Weights of a small transformer language model.
Size: 3 heads of 32, MLP 384 tanh GELU, vocabulary 8192, 2.18M parameters.
Architecture: LayerNorm before each block, learned positions, biases, attention and MLP in parallel.
Each number is 500 + 25 x the weight over the matrix's rms, rounded and kept within 0 to 999. Layers, rows and columns count from 0. Numbers have three digits each.

# down: layer 3 MLP down (transposed), 384x96, rms 0.173, rows 266-334, columns 0-95
# up: layer 3 MLP up, 384x96, rms 0.208, rows 267-335, columns 0-95
down266:565516511501512492498516440480514494519476503505498491504488539504517492533558481519519448554528484504496507533487486482516500509506498492501528503491514521451562487521501495493518516587539445478478497513493538507541472497501472508511481541470501515490493485514464544500507560518498539510
up267:536504479477508468491503483478527498502483507498534539518497497504510473456541441520495523480518497503493485529510510435554499541492462543505519523483521513520523513544503507505517513509535505514512492499528510509498461525475500513549484549490499504475423521531480508527530457542498467461
down267:506510555505535467521473496475552521535511472467458477498511488495497444504510509490547491456506502512538471502447478512478509510476532450499513465508499502473483485472521529518518489479483485469487499486524484495488575526489522512502462525515495529494560515524488490466498506462511488525
up268:519525493470445523485501522466458495479492478507498497489504520436506506531485458554448494531525505450534485510537494500525490471513511462480476517478488513458491466485459477537497505530551514466506506460500481475542478526528484502487521509542546490483474509498514534451466542494535492560
down268:494525527472494522500546493458493428494495504488461529498498439477491517465518512511487503516468485486503474503493508543496506477461498526492508494445500471532501505496473505481516494504513496470502493528535477540494520484487488536532510509529467479506524519506471516485471501448521516530
up269:510498488516492468502479503488537456546521493513487493512528509499480496505506487476510511506500483493485478519481534474473470512499505460500489459484515532481515502522516544502499515496493503492528539514551528504537500558453507507492492523537520477555514471522451535450462506539453522490
down269:474517490547473522514533528503517516482478446529471497477505472489496494474511509512479462470500519462538523477520501465478509501448461495522508454519503502464511492447514509526485519490534457517516496505485527474531478463473518499485466528519461519489499495449507526491516497557507510528
up270:525512451504446563557475542449576542515482448443510492530504502488493569468485479564468504458481492472463467519479510492531486482497489488445492529480515548481502535504460551468495493509491428554478525527494487506474482510503510538541484486510483550466522471515491534517496505542552438476
down270:516551457536496466468493498487571489475486452460510536506487541488417443519519455493523519467457512496421434502463509491456509459474503444511544485544489461481481508467466493468534500471519497522513507466477474473483526534463498519514485476527515513437486521510501520486483536558513453482
up271:499475498471478549493475514486485547531480461502491500479490491466501456488495478477517491537535502476517498543517509499481485469512484503509521509507516513493510524547522494536515546437493523516471569479500447476504503503525503509487532449504516527499522483510515486465473541495522512474
down271:475522537475544486481497463488485459478481498496475483486485509496525494547484524477482494442530476498461546466496475513500486483483491519491516468494487498461512477485509527457500536492504472479524467529514528524526473530503513524518538520476528475475488487516514521513458477540476587476
up272:510486514453501495524475532517499493511509493465501507501533517492494469545504493501491448474498513480488506464487529472498480536494523506492534506525488501506493476537473408509502479494534516530510481528501523486501533499526517495491514438504491500496483494503504509454486501467502505509
down272:492509504520488488483483517489510473499526480513497496504503459479464501487502424519498492499516486493486503529523496505503503488526490484515527495515498475540477469475503493481504511515481484524470491481487536470481465504500497503492504482511480503510498509525515452459469502488473479487
up273:477509504506513493520506522489498529541511509470515502489480451518521505498507488458492485480520482472510484489519528489499493484520453491506474492484470509485498471475527476512526543497489476502502483521519516506514523494505489494473487477500520498487514496515484520502513473535507462482
down273:502527515496556497511506516479456470511483521461473519508448514543502483498508492485463509479524502479475532460507460482478543486508483502472524500484505545524490484495524494497489472528492476481540470514490492509521511453477565493517505487530502506486489478524531494515490505503540483476
up274:465528527516525469483463503549462441457500509510526538509491496499460455529474561465487502527514476524489500520507493517481491486473501521531495518464528532512503492516486527532472450501545481497496483506484487549543479448508513451495485533467481525500505446486500514489553528500544518518
down274:547519495501518531482502501506504444593518516497479488501469484547511537519513461544463497518506459448507460481481475560502473496503488518504451509519496480510517476523494449516503503511523499484516462487480518501517504520489501501532508498494513520517474497552480504509502521499456492504
up275:514543470528476549501460535519504477478435499507552508534522482493498486537455460486498476429473483507523512467476525505527512472528496525546564496468488500520451518495495502497551462496545521484457500513498474500492504490466483531495484493485488456495486457531505493438509462498437469475
down275:483483517530500507496538443507488502529523527477454477521518507508451503488498537504481491481531522505487495496513487496501469519529531505501507515475502489472510476514530495493487494411480498477525461486488497440492563500508495498539509530507510496492516552468467502515472488484525513478
up276:500450514499555463459520474525470554531542507487488528496507531440505538469494541498459433477462498497542494445465523459492529469463513555475497515516494536484541501511482516516526463516527493527540507514507538489453534512564508560516475444490474513515503542514536507472447491496466518514
down276:504470495485514494492528524509493519476571481515500469513461506486544426475438489467530536501501496483528474507491513496530455476520499496529509487526509518500489484502527513550464485463505493517512515519496439499464516465486502465507510546458510458540530506491473461473474513496527433507
up277:518491505500478482491491529512492527500516478481480500525511507492486501530500485497477486522474503483507481505495502512519496536505477509468484505510516500520500515492493482541476511482504480511538510470488509506511501502504514507484534476512530495476476501487494500491526516487520482532
down277:479505517501497467503518512508493545460486495489476511491492532509503529513547503539509485527509455469484518458504482511504505496475480500482467527505520504537486520472500480498505527531528501510522523510467515474526493508494511506503488478491493507481504511493483523516543489458517464534
up278:525501487501472497543502528510525515493506479472501528499487498510472479492491508510540482501497502476527527518502486478500506482469522536530477505488509537501477512516489448476508486546502531475466547504539529483485473468501485532520476509483513532530520510492495488493528522551529480473
down278:476509488483511496447491469459534516488496533549509549525491468515488529519508502455505506464507487534539499547496512492503478481496478473505501478510493492498495503520513489527520502517498522539464454491497484517554521562513499505494508512519492504468505497507507531457475525534492490511
up279:531475514483532490508460497513497497521499512457483489475478532511502506457499461516461462478465497458485486565510527497501503501482519502489508507504496573499538461549505554511507471478510504562475505518487544498500538521477520499485487502527529501518470496500516527454488521506459477505
down279:456541480504509482513503506454525493479495498530470488510530494517503505529524500490520561507522467491510510460466521498500498498527510511493519498502504452486475534495490439494516527482536476473547509513503463495520472518509502477505510512513496511472507504466512461502495487499521465515
up280:453435492538489513471492502480488496532476501529515518488511495465482460488465485513509521536537476513503491516512522461534523517518460516517501527505506516495482486479462493505501496512475505478493506511521507525474445391532533547516502489468485473500488514464519520508505509517468543468
down280:524505487511510472491502446479474508497491510521508473517470514508482476521507482459494511529461504510478494481505503519546531511499536514501540526505490488485457539435540500494496493511517482504469491512503511456497525525520464481446487527522497456483487515546529514477430512460554509479
up281:527488518583508495505476509452462514487508533533532494496516502503518554425497484571473497495509533475440514422535458484471481461520498510489489490461542571469534500446570510479474495590492510512506521468530483540467499515502496545518503543498487453493514525531506520497463513529454464472
down281:531531510469494502498521511537522473521544495505459511523493504476499500508518486463488507499496511534513500510501524506538480496500494508503494508539463477521474518523467470533494516469492511492500485525502530467543502514495538474505521493523503506513511537512524494500536525505507495540
up282:477493497530488495514496505490522477514523484511512503507527504479528462514567532463516489515544541540544542579499513484488478485502499478499478482527492501530508533484487470529481528474517487491507459505486505536490497487472466490482513497477516504510488470538520509495507525493507542484
down282:491456488509550504500498474508491490515473505458503504498532493469502427506504533456493520466495505503481541527511530524482486498508481503488467469493529555489512499476487487522486515461501464481514479478531484523485484514491501488479508513480501466447509503479539476468485560568525489524
up283:472491495475530501513457502492525520509518506522495474443533562499508537527506480492553533429485524521503490528516468445457503478533518518495582533503465481507440488470484553494488500451542500525533499545468519488504502457469511521485461460526548494510441520501540476487501484530524488495
down283:545529502510492517472499490489492461506481447500490496541440460502490512477503471550439472519484507525505449497521528540521464444525470522522492493513442503505485495533478478510474517543460498485508501514458507490483495467488530467497539520514454441508523443527492516512471478505453514492
up284:506482469474463527490488528440541496536470503491486502519489493510432499494461478497485497494490539495479496529485560432513499483456510499461465528490513533449438539495476525445493494486474496548462493502513465517471474570472489487518493504493507577490503524518541482507504553526519519492
down284:471533472530462515569482489460532512510537512496452508517498492484525513501527491488537486516489515560477480480476442475467463501514511504475520528463495498531474521486527474497518470520507540486489506500489521535497511512481522504530513471516507543532489503459481502544484499461481460469
up285:564511471494465516544471492520561539505479536465521512546495518477490481529505469543512443543465455524518462525504531543521501498454498532517478460577476465500506535561567486505494518483525505508477527500529518463497488524472441500531463481502485494521524508472513496507537515498445505463
down285:450506499520471503506497494483486488506495473519494516484537513504480506474488499485488504471520488520524525495481484500447487529528543471488509510448509500482485506471451496500454455492465469537520499518512523572541480537507505491512486530524498498496461485512474498498483498485507512527
up286:506472510418508506516471516517491528491495510480527511516518488481492528488525510529545471485470491496534534442514466513512491491490536515498517531487486486509502495553506492523483491531501498516469516497473519474507562549499489524470502503503477462524514506489485486452510475546501520510
down286:507446500563542487539488490537483487477438519516489475495523498495536530518484507518513562472479502462489506515507467465523506504504484524505530523483500456482502500481477439484500508525512511485523470537446489497494516534467499498499504518529513472478492536546518506433516533480481524522
up287:534469493545501507495516554474474490476540528528466485508564504491523502546485427508484452535511498519483536505497465441494461481522478512495444525528493479456502519508493523481540497477529462485521540490491482487517513497566487473530515529518523474550473539489503549466475511505478462498
down287:434538471494466493527521471490504526504523477503455483505489485475498510513493485467504481514500492530492469541478512495535450462476507534517494464532533490505500532481512541491478492528509508496527483560505460532469517488483451509516525494516496498498464457531428562509508561536480517459
up288:513497500514510471464494543454470507502514501531524514537475490468474477533488531488525483487507515493502467479521497462488503538501562519502492493498459493535473464516441530476526480504569504517477493529491459515487496471496486495527455491530438501508477522501491544449472475529487497517
down288:517495530481476500499494483496502494512554483476520550539470505498489427510479529522512512540516521517560483493489471533498502528515528435506521511455521502487529519526530522515475510472487557486493497488533507463475497475468501555505517550510519532532502515492522476445564485539472488512
up289:488499513469494453479553487510512531430517472496481516526541553486488472461454509515507516479477500566488507450501529514478463566496504491495479529501481531495492487468476510534507513486478434503482492502463470489497525499555531543592459482458510466497447529510482481453513491497510519494
down289:456482499460484511490495516452522550508492455535452504515559520498497554535479489563490482476512449531482479463475569526477512528509505471480463542565448485511459504462536509485519479492506551481500560534489478505494512485521504514512462515499493448530490516500497491472488501527474497509
up290:515472494483507477519532455463509498497476525502502500524530500539441492520484494515556501517432452508533509508463487480524521494469452549473456436537455513541506528494627500442507512506440496517481460532532449514464478561466443541534470521531487493523495511407512477519514541553494487493
down290:592510477445549509513483497521502506511482530498477476537510517507502531508473497475513465543509523579511487535524467479526476527518539500475446510532397557497447528475498454494455499553478524490528470501474501486481454540493520519445498468508475531521463514518539467490503521452461495487
up291:486521519557487511504482470469488514529508469501488527508447498472495468512504515495534466515508485507541480500526517514465497494515505501493492494480493505524543456523515479453493544479469447474473538514501530545474532481475486524513500514491500479554526501490499493532499545493488505502
down291:501486527530476527509492498522530475446494457494499524529443537506489524531523503540523523499477508490469512538520490514532506502520479476494484497533501475441487514488509467447504493468486495476503499521501494483455481527491488475482508503502497482505526492483521465520486531516470532475
up292:475501515544515484470476464507535524492511485543494510505476527512508518484487505515497509503476519501507516491457461469466477536496492518436504514485535535458540541518454485506521562486559484535504500495470577524503521477505522457504521559531470494481497462491500549455472484501500498533
down292:527524484508471533523463472503497545508449526550506464464506524555484472491511495470480485522495501496478507485517519508518508494482480500511457506520470516542480486487518486477541533524523487508481478480477492517523490529520467460501509468505472488483469503506482481542506488507499495459
up293:485465501506493500500500513518484467508484518520464526509509473524499495495514488509505498505521497505512500517466511500503509482490507505480510478488504484485507511464515487531502502491480533488490484484518502524485499517496510495512486516473491492525485476505486520504508531529527495478
down293:542477519494505515523505488506500481499465482491515484478485507498551478508517531496494484491546464500530490514511518482477503501496547488498485492497499520538463501519492488509532496494495480474482512483507515525464503511457469490493444501518522511481524535497465470485485529520487497507
up294:498486470540447524461519568503455453474481516523527504514480537459490519494488469494524480502538516461508526501474511525507506466519487486507471503478493462489484505535396475516516515464507490497504519507476531531493499491575500484461518538497484541504494520505523475502496473518511460511
down294:507497456469498530573452486491507469515487487495532505496517511494506485474500468445472485462472473523524470488468508513566505490507471545484484474461546480491483475568472484451491517521557523497507480525500515495499495509533489501515509563503483497494512451570414488537460488488500483527
up295:552502507514504531519508437526490513515510494499497505515502531463496459498512518495507514458510485485520496497525476480525570535531483513485476463525470512520499521528508470542514522486493527469497445503514495495499543490534422511537491527500516480508531513523480488487486516507433444513
down295:504482495507488527511511524553500506490477510513510475510533500461495495482474471516489469528542471482540498511507507480520455540501495526543508493499522533476521523541509496519533519500492496507458469531470513467511471495522473501484509507475504525509500483498524523447507518462489525482
up296:479475511536507506515498509525467497487512526481515471474497499496503486540482531534492526532477450479540507498508537484495494535523479484502503497496498545495522507478485479532471511491465477523517516471468465475491478509506535473514553492525502494494513517493489515490541497500509486489
down296:491460498507479469504460506498492500501537478462500548472479515492495515528458478489499493501493510482493485518491515498561484503470458510520482515518531512490499499511546450515491475463462527478484512532501504497468456512473504487468546513497515506460491489476529448477539551488513471452
up297:490469541468510431493487442459520528519531506557530505533525509499479496530475468494495493497506520471467511518512506495470492511512479527524456482507480523516494465519533545515507506514455511547482441508539441463465449496509508482532470449474498487494476507471495491524517518518533557533
down297:473466465507510483480499492457541508475520540537526513509536511501525471543433473598485480533498526453477496527513514531473464465489501526497473480399548511523509476521524497568482506544509495488520517480511460494447524485471507475528507503481522485503505463462439487497497504497497516487
up298:482489495526477516492493511469511493479528512463487547513477501516472494510492464498492507547501478493487463483535456512495494499494493510493502492489505491489521512480498488520498548507527470463494493465492526511482487511463550502547473442514507488469497495485481503494511503507482513508
down298:504485465496478475501487540488541506496568499513510555524530496479493535518515492509484512522495478525518526491520500517515502509495443506531513480496512467489504497469500507487511516530508479468493533464511526512528501506478567495514495480535496537507539486495503504525485489480485532524
up299:506482524540477519505507506460505551544487432483484588507538468504525489485521539548537496459508475461516448497477483518491529471543462516471519470492486466494476482578499475492523498536521489489467524486434499478461457533463526512529545495480547468487519533521481487511507547496449557533
down299:501486506494499559511506470463493510534491506504482569498495508545513504528447484553514495452484505459507468472510505528492522430543520548472479547512467487500515441509475473473498496518555506502483549478479448536509426557490463470553561458418515423510556487505517530498455516508485535467
up300:538535496510504478505491503459541497511486497456512505495532514521512453468515506494522500475506467522514516508436480531507475480489506488510504476531430504513532546521566502524497524497511471505498475488518526513487513510475499519532451506504502502539477477515490514515517505512481460536
down300:481509540502464517487482519494491514528498495474477490476480504488504541498482515488539524482485494490515564477528500496455513509504540515462502506568470545496485482484544503509503511497509512510525545505520517527512525477503504518550537492489553513478501465513527494493474537475454493570
up301:523479496519505477492497509529443482478485490461504472511504490489524492480487481497492529563454507489492476431488495467480521484516518498503522506525516508529476512459504459500463513488503452538504521510491500545518477482570463491459524497484477481533467493541474473502494504528501488495
down301:504457488501525497491517518518482469508513525468503473509500500485489520509501532481511508509488524492487485473486513483490464523518502548494500491511502459478540470480475503471541480487467513471470536461518511469512461488492518466505516462474494489511546454471515485538495504490476510485
up302:497489505514508510499489505519495506511508503498486503506503514492486498495509487524527487509507511498513521493484503528506502481492526511486502492495484511518492496511507472482487506487512511499507496506513499524498496512501505509499491503524502524504493511525500502497503508524486483461
down302:496516509525506502499492507518476512512500510492494493512474492524516506496495453506504464505476524525493494505524478498508474510519500525531495492497514490497506467461495511500472511517521502504486506517483491518515524504509491508479490518526494514515497503508511528508492506508506521507
up303:504539467482510513476488561530467522509519464496523450551518518480494491493504528519482487512465492504470494548493565509515524496512475500480482486544463515490488548490475513503454497474439496529516510500485478522463458533535550467442508510520474511479428532497465449468507530518456482521
down303:480490479501475503520453512491516511500494474538524507569534481551521478495473519473526525519504474534498521594506465551472487483506437510510487502492546497480518535485509474541483529455514482475566486505450545499516548494486481472482504484496518515537409470525498486483455515538478479505
up304:509495523464498483536485479480486515499500531483489493515517477499508486555551501482464483508546500472509448547458501546527539475529482552452491500529483503484546528439486469542491508498477528537477507491497491490508471549454532511504518467538494496508424521482516469492551522460499487511
down304:540520478504495540500455490533479477524486493529504496514514499484493539500534522539495479561555514533501500498500446519513483527479486503486465482486511541492514522510495525451515510560498531476537475492446501503479574488503462507495467426520491517516477484517494473573445531494470472532
up305:502463555500501523525494453469522486495479480477510498540485506505469484463508503524437490509474549488499443507509485513487536533481491499463475473487499535472478525502493483517522491491493524533513530513507471498481526491487490497517515461508493523504499500491496438465510499499474522448
down305:485476461502494509499494521542497498471480485518487493494518478513466493494521518492455537496438501526505499524505454498515509465501485513512494469411491475452496464486506450469447431520491500515555510546492481532472484499505496517479487516497485498517503480475482521492507481463491510486
up306:456533481503554516548506526496476470486482505477508473503541476473472478562524518504520486499485420544525458474490534466483544533472494502487466486473499508464526531495508452472543449478481518492470556482521501519552504494455449483500459504507469461537505522487495492497522485545549487476
down306:526445564503475461449500468474424545487513496512554475509484462479503474519480573497507516487489507512518503480475492493492488491540486504462531545516499483536517495499497540513408486459498504546515544492497490527512539500460470518477521507512537471473521516486504518481502558447488487536
up307:490529496509548474482489538493485516549508486458473451519511510540531512547494456527516535510504476469458484455528465500500537486505449471512541486491516562522485436457538479499487510569493477513479455553513529499513506474518530509496437549480505456512450514500506477506479475513472481474
down307:466506493503464524448492508511498484474518482499519521550466488470468450512466488486467528486519508497485503536496470532482488460482537497529480520505526462507505490499492469491510452487502457500479533488489503498520506480487482479467531468523476502472515492499506536498520488458523555511
up308:524496463502499525524506500509487475527503514511496552508489460473512472492509467512501483490476527493468494561511527510486527506491492490509492501463553525512461457505511511499504505497529520476488512528485480498519496486508519510486510493508476487492462476483480494465532543542494522487
down308:497530504472509490499502502514467513506506489475509451512546512448520507509490513484541508476519458524460464532517468436488472464489541533494493556509499492455496502462510519495501470477488493499479507526469532508461529533505508473512480517519455530499524532479509516497462486515486485469
up309:497546492519451511487480486506502483476463478526495523488496497479495511510460494486514492441481512505448513497506500475490466484495494483508511489463502529506475518511494475497466549511519457507507506521514526522506512527517492504472525536470520498478487467499482527485497484520502502515
down309:513515454533499502531492481495478486526505455520490472515489564523495551503502476499484506509457505497489472492478475480475465446491493464491453509459501485520508497490497502506477458498500499463545533503480452517516498517517483499510479468490491461511521471502452522495494483526506499526
up310:515482471481490478497474567502512503519534475524498518485515503484487517471521516492466473499498512532488527515511506511502510479477504459491471484492508522497466486524539490480513500511504486497485494514447499549478496541501518465503506519482471537515477480549528488463494540472487496541
down310:485473508433506531500454512542477513507509472507454490493506453488486507460505523521446483527518506490491539491528515479499503469499484454463557487464501486492481509510492499489478523476515508531529508492532506478505508499515530465502518496512456508507529474517480486508458469514453483551
up311:492486499537489515488516487502498483486541409500531478516536475514510490497495475549503545480518512501516511517550460496523498487480487455463489526489481529490462509498491536477530513488525467519499502483521501525511460508500518490470496495502505501502486504466505481510523527497481492489
down311:461534489472505508491501512503518523512536494487519481494545534513535497492479506509491526497528505487520530491486490482527455518560492439511519508459532501503526488525480492520531492528483485506510574477537511525518511528509516480501526479507486477561491458522511534502524486480481513495
up312:490496463552527486507475507486495514499486552541486457513510526485520511532491533479483510487500458485532506423517520473496511508491480475487487471435455505507529481502457522520525481540428482466502495513484512475485542474511495546486533483490502504546487522544521500466486506491498496484
down312:555495554479473510508512479505490501444500489483523517524443499500472453469511478481490479504481523516490485515507553491482495488518530470519538502536495490449460495506476489486512529472514482476484499460477483477505452512505505500460497497488487472476489506483496486475514516465478514503
up313:497476498505519484468518537538494563506508518491518479504516541442472530491470485522539473520516482480485487492488494499480460481487512478502510483495497422477527510513459465483529499470515495525500436495536516492491479493530533513512505495552541527446509524463465565500476485513541537482
down313:512545499517490509500478511494534562505505475492486476492460504516467492516454514480523519491489480552520458470470533534514453542499487471494495501519499509479521475488495555532516514509500522556457506482480483490450471475541471481482523488487504538525500517553541484529516505516444463511
up314:502518540522493466541509514480548501505489470488505543564503526479491533517547505495493488516542516545494457521562455529506494485496468510457518500498501505493469526475562517499479562530519537494521518478541513503500558522511494538502522532522497481500471487496539462436482513487490475492
down314:502492532485525521521491523476540530534511488500458497496542479449487542492461509540515525521509500562498477473514471471481496503504526511487514496511502501475498509514478479471529503526498531479479520446503506502458529452528500523538464517497532496524502509510503482501489522431528505497
up315:488510492514499496517495558501516460505533541462528537455495518519533506489536555474460520478561523520516453525477517471514449478467440506485546494477509522462596500567502490511465460480470473528501501525498497482527480505433537517503485518547514510560462413521439510509501500478483499487
down315:531518482498448510529435512554513531511505608525518539466527483467562454531478498515508488472520558513507521471533515532538484509547526479484449516484513575456562506519536498493509481513557492541478491497503528506539514492499510465458459419460496489533467536526453460464512536459520504433
up316:496474523526520474545489477541533522536497488559455486508486471497468503534490533544538531499515489512522496478529499509498509561446516498474491493553528537501442491488527525486509519495546504479474469518490502549513515484491485503503450512480474480500439467504490487433506490503501537529
down316:501496468504503523518473499508470486508508518478493506507479469503498511503517480517484519470455477511513474486504517527488439442479460496496491520518510512522480510535466487457467532479487569481525491499483551485465502525496514506534527505431473494460461479520487471531471489475498487493
up317:518495523511485507512499457518495521476462481507501489513526509502507493516542500512531496471492507522494498493489433477508521531500479540496494505499510515496471488500554469515477527493507502495496495502511484523471510545494472491489498504476500492483482479449523486510508503487480491554
down317:550506507479489521525521456447520532535516497520514477501489486494511451548517495440496506495510487450483489522478450444533513497515506549513488466488484503454469497515527494501486481518527481475497493533526508480494523511454514489503501500490482513459470469521490497488550531459489502495
up318:541498497521493517471494487513435473465502445507487516507539495461512476529465512490510490470492457487504484478510513465492512500507493521516504526485513491525504542479545494505503492484465510512507489502536533517468497486481500472497505474495472505498502514519535472512506474510516520452
down318:488534487491497533542508506467496507488502550481507487472494506517532452454473516471489507467514493496516525532496492516490474507511496484514539493487504520515485493472494533502478539494495512522460515476481505480515453461491509489493537496495510516554511497503521524520462473514509498540
up319:526480471467470495516534504529486534490515513513547543473523534489495553547532489519468499531507526475501510550484464508520478489444504470471565436527506509444447500538537490526493499588514517488527540490500490458506492536463481516498532534536516489535499533488510525492479525498483488503
down319:494511508566527495472538498485519529537491486515488500503517531516459471503498508492522514488506465515512429487545534518491531469506521508524494506502475528565547455461484526521505488482471542513460466517487492526510509484503493457552506484464502512458484512497522491541528529475529493512
up320:488511567530505524484478472484491486494489476514476528514467521463501481491526483520458483481485520479527457494501474521513504482522521512463512493504503522461483450480512523556534555485448532482505516498468515463516509475520487506492513489535492496474486491515481493475484507479530463494
down320:466505478514496512495502523484487493517457512496522488447456531521476558496484495508513501515496519544421510500479513498475489491494509493510448498520505500502506532490481482468518473534506519489510552499498482514446519479485500525496507514495475487500513524463500510502479523504473502489
up321:493494508491509524492484517535500497518501502511501508506491510485480507475510527510490504467513500555522507503472518528499489496508503502486520496511476488484468499484485507506492495481512511492489535485469501494519501539490496504457487517515503506517504489512493521493476507511513482498
down321:478521522512531502507526498513481483503493483503493538494486510505481521475512502513509515459455561520492507492491477500503507517495519513485501483494502496502537506504472539500446496502506509501481491495495487543521479494454459502473498497509479507531499539524469538476502494525492494500
up322:541477505527529498513508519501513491481451494495516512486498493496510499477493533497564519476507462523486484501487492503496500434519568540475502523487447503471479497498492529469500472524510509528492519508513501498498518505481474482487503537507499482526489462437476481481489484515511506522
down322:461498555501517521520485514500527480510533482528514496492515505521515509548534484502523425524517522450460547475484502519469490517485505526476502492511518471499449536470498522512536521507497508483548496491496535470548512523470482476468524506516496535527469526508510500505502491490498490522
up323:495524532536510512474482506524493500510478485507539464564495494505460511491484521513505528518488455544499495495487519501512512536490537527510506451541463541530498536546514467505492479453536537487513558480508498490496459490506460460494473532495495465475495485478489463489539466530499504469
down323:500505521491506527525521512496515521538520542468579485475556530495498516526537514510501537483460497523483501475503538560533499477534508482528525482508511478504489501469489504545500523510498479489494473498523531501538482520517482474485521482492485532535490508548523510529486554516511525525
up324:503501469482512486526481489514517497521497519498504533535500474493508484529498517474496487480514490524513473481491534515516505485478525534494496503480477477502510487547493456477532495471501523510471581525504501510492514505498495501506484523503483507533515495506478488481536493508474516501
down324:526472491536476502523487483492535504525502498494525532472474486496534515498482508476498481511502504486523542511506490445529491508498503483494508492495491530505499497535497515482457472544471539521485481514480501514489455545508467479472468471519518465519502488545502533492505496486504479495
up325:489508474452507472517519463500507532499470509495468430470544529502519503485527482475446490552482468466528541485462524527507472485560502474505463517522470556498503502516495516518486502512418407516504500518496543467497511513509527478505529507494498491517498537495477522481488502506509520536
down325:546479529512472511503483507484474499516526498510496525529479452453484469539497536515525506463527531524494467533481464490505538486491508493506507475502491473500489488524485500495502492491551543485460498491499486513493495479500468533499493497493507487511520512489546509493528520491493527465
up326:513480527474530516501542495537512523542465526478498526529471476511451477523442521500533455492479495466534447470506524509477476506481507504498477476464526503492469425545486462510505490550485525459509471534463530461513546506558503529521464532459503494494500529461464470476505520441454522445
down326:458504544503499496504477462444508472479519471525509507479472531495533498499487471495485543484497456504465485536502524492485484445465489492515485525501460513493518519492500530475479502502496526467503516515501490504523482486456498484487549464517455493511505494494501500502491512523516477509
up327:455540462502484475481492498526482523508483492461489486506503511471501519511440508475487546494548467481505501459511498509518508463542448497521480463489485451500521500455479513531509497486471493507518568477508488460548496431523496507494522504524536508505516522503444530494530552549537498515
down327:507471488499481522528523520488511537522453483497467494471507474512491498532511524541566460556530453444494509461503492473503521503492525481498504504501509519496456481457491499465528528552482531501487487459460495504531506512544528462481481454514490505471484508444493485517529497456493453458
up328:449521499501488505511457478501523501500482490477519512457489515516541509500454507498529514542499500508497533491491496499459465481480473511517489479480502507487485519496500514511487500507493492503497530481493498488516502540477478524494508479481512495473515504505511530487529459547509552501
down328:522504474506546514472493494545521512527515490509487452503487506487523488512496450507488473530508469492481503504513502483508517500477473511537485513533482489466494497530487509487493509497457475512476463489511496460483496465510517480486489498500523500479500485527468495513440503525526476477
up329:485482481476478500518500479492484498530485498491464524463511492488520497481530451511501541517542496498530488526511530512471533459525463499518494524496469491526480491541487521453477537478506494527521518501495495536579453492527481502539484476542497496497469505549432473516489487476503544482
down329:476492509518526508494511472523486534472493496497521490486468484509471472536512533501493436466499508550492506505479472489486498548476470459450514473479515492481526502485536510526486506480450484478511462493518527481500499508505512527456524569492498505498517488466496522474502531527493465497
up330:520426463512479513505477527461489497519530500472537509513495499518486488493536514511516464492520511456528469493479495525542501476526519468474522538506469488495529528506501496509464495487440511524508538499512523487523495538524515500494524511523504480487475460562479485503495512476512491510
down330:492495472496516526499489453521528495501462479502518473506505511489490504541524496518465488444493487485513485518512498540506490511510527500518459493558488494463527439480502481529493463486512492511529497512517507458522436558519555487511499491476510458530455523495517507514508534493468526520
up331:561504512506487489502518513508516508539495517499502564522529552469492491471488458502516481513498534533492479488477459533491503480531511524504472465510503492460531426516530493511481471530535460506493450510489483477490493480514468495554465531489486478486489542498488489487499479540504524470
down331:534514515454530536502513551536534523466528511478490510447550457538511514493504526519539494505523506519506500515455505502490512478471501528468514517561492511485503496541491499517485552509543501492510545477465457519515484493507532512514516477459488489488505487540499479488533453499456505511
up332:504503452503473503544510500525478474523469492472494557507507445505470464521531504471502467494541501512532448586532553500532505527489506478487478469507491506525550481496559483529500511508500505541533545448514528473498471491498535467516477490527504515495459461512506479481515533494492488488
down332:513511571550512488529508504457547455446470490493512461518494524530506492500497535469493502490495502493451518517514441503431557501533519489492551500505457520488500468456490523503491474551504518495514494491456532510452442518512535456495468518516473478476507533466516492542512487509504503470
up333:481482507478511510460501499520495477484491449505524503503496524495511499493461519466520471498532509521534534549449502477474497463535511513557476506503518512485521480506492506471493533493528522477504535496508458541509474465536520479486526472474495528506487491480501521486542525534448521493
down333:520567506506499472504488571530451479443522489537551557513434513496503505524479501508532480513507497535487548471486485465501455503503499450432533526516546504487489517520491472517509505500514473470488525530469497515486477516508534514469486481488539504533509503495520491468436542523503544467
up334:555453455478489442547512488507493465498505490422471503499544562519490511482480530515540479524500486468529502502550477480507532532472481520458500511493493479495475506498516462530513476456469512515497497481514511473493482516497477459548530463475499543483481553509494467491530528501453504471
down334:552484516495478496519524521505529474501542451517558521507455480488526476484478523490490483486489529489477508541465463520549561499467472529506508517462499493520521493515526460495501452494466526554498456503494484544526497490498575456546516475524484474506532530509506473500504474508489467527
up335:464473523493478480518490519532476484537492476524456501494535523499518514521541546514475506523516524528478523507474535483495495508482444521487482493493491476480501506490535533507481508482524484501510472461520488521503492530503536477477484503513485507474476501498516498481506500487512508524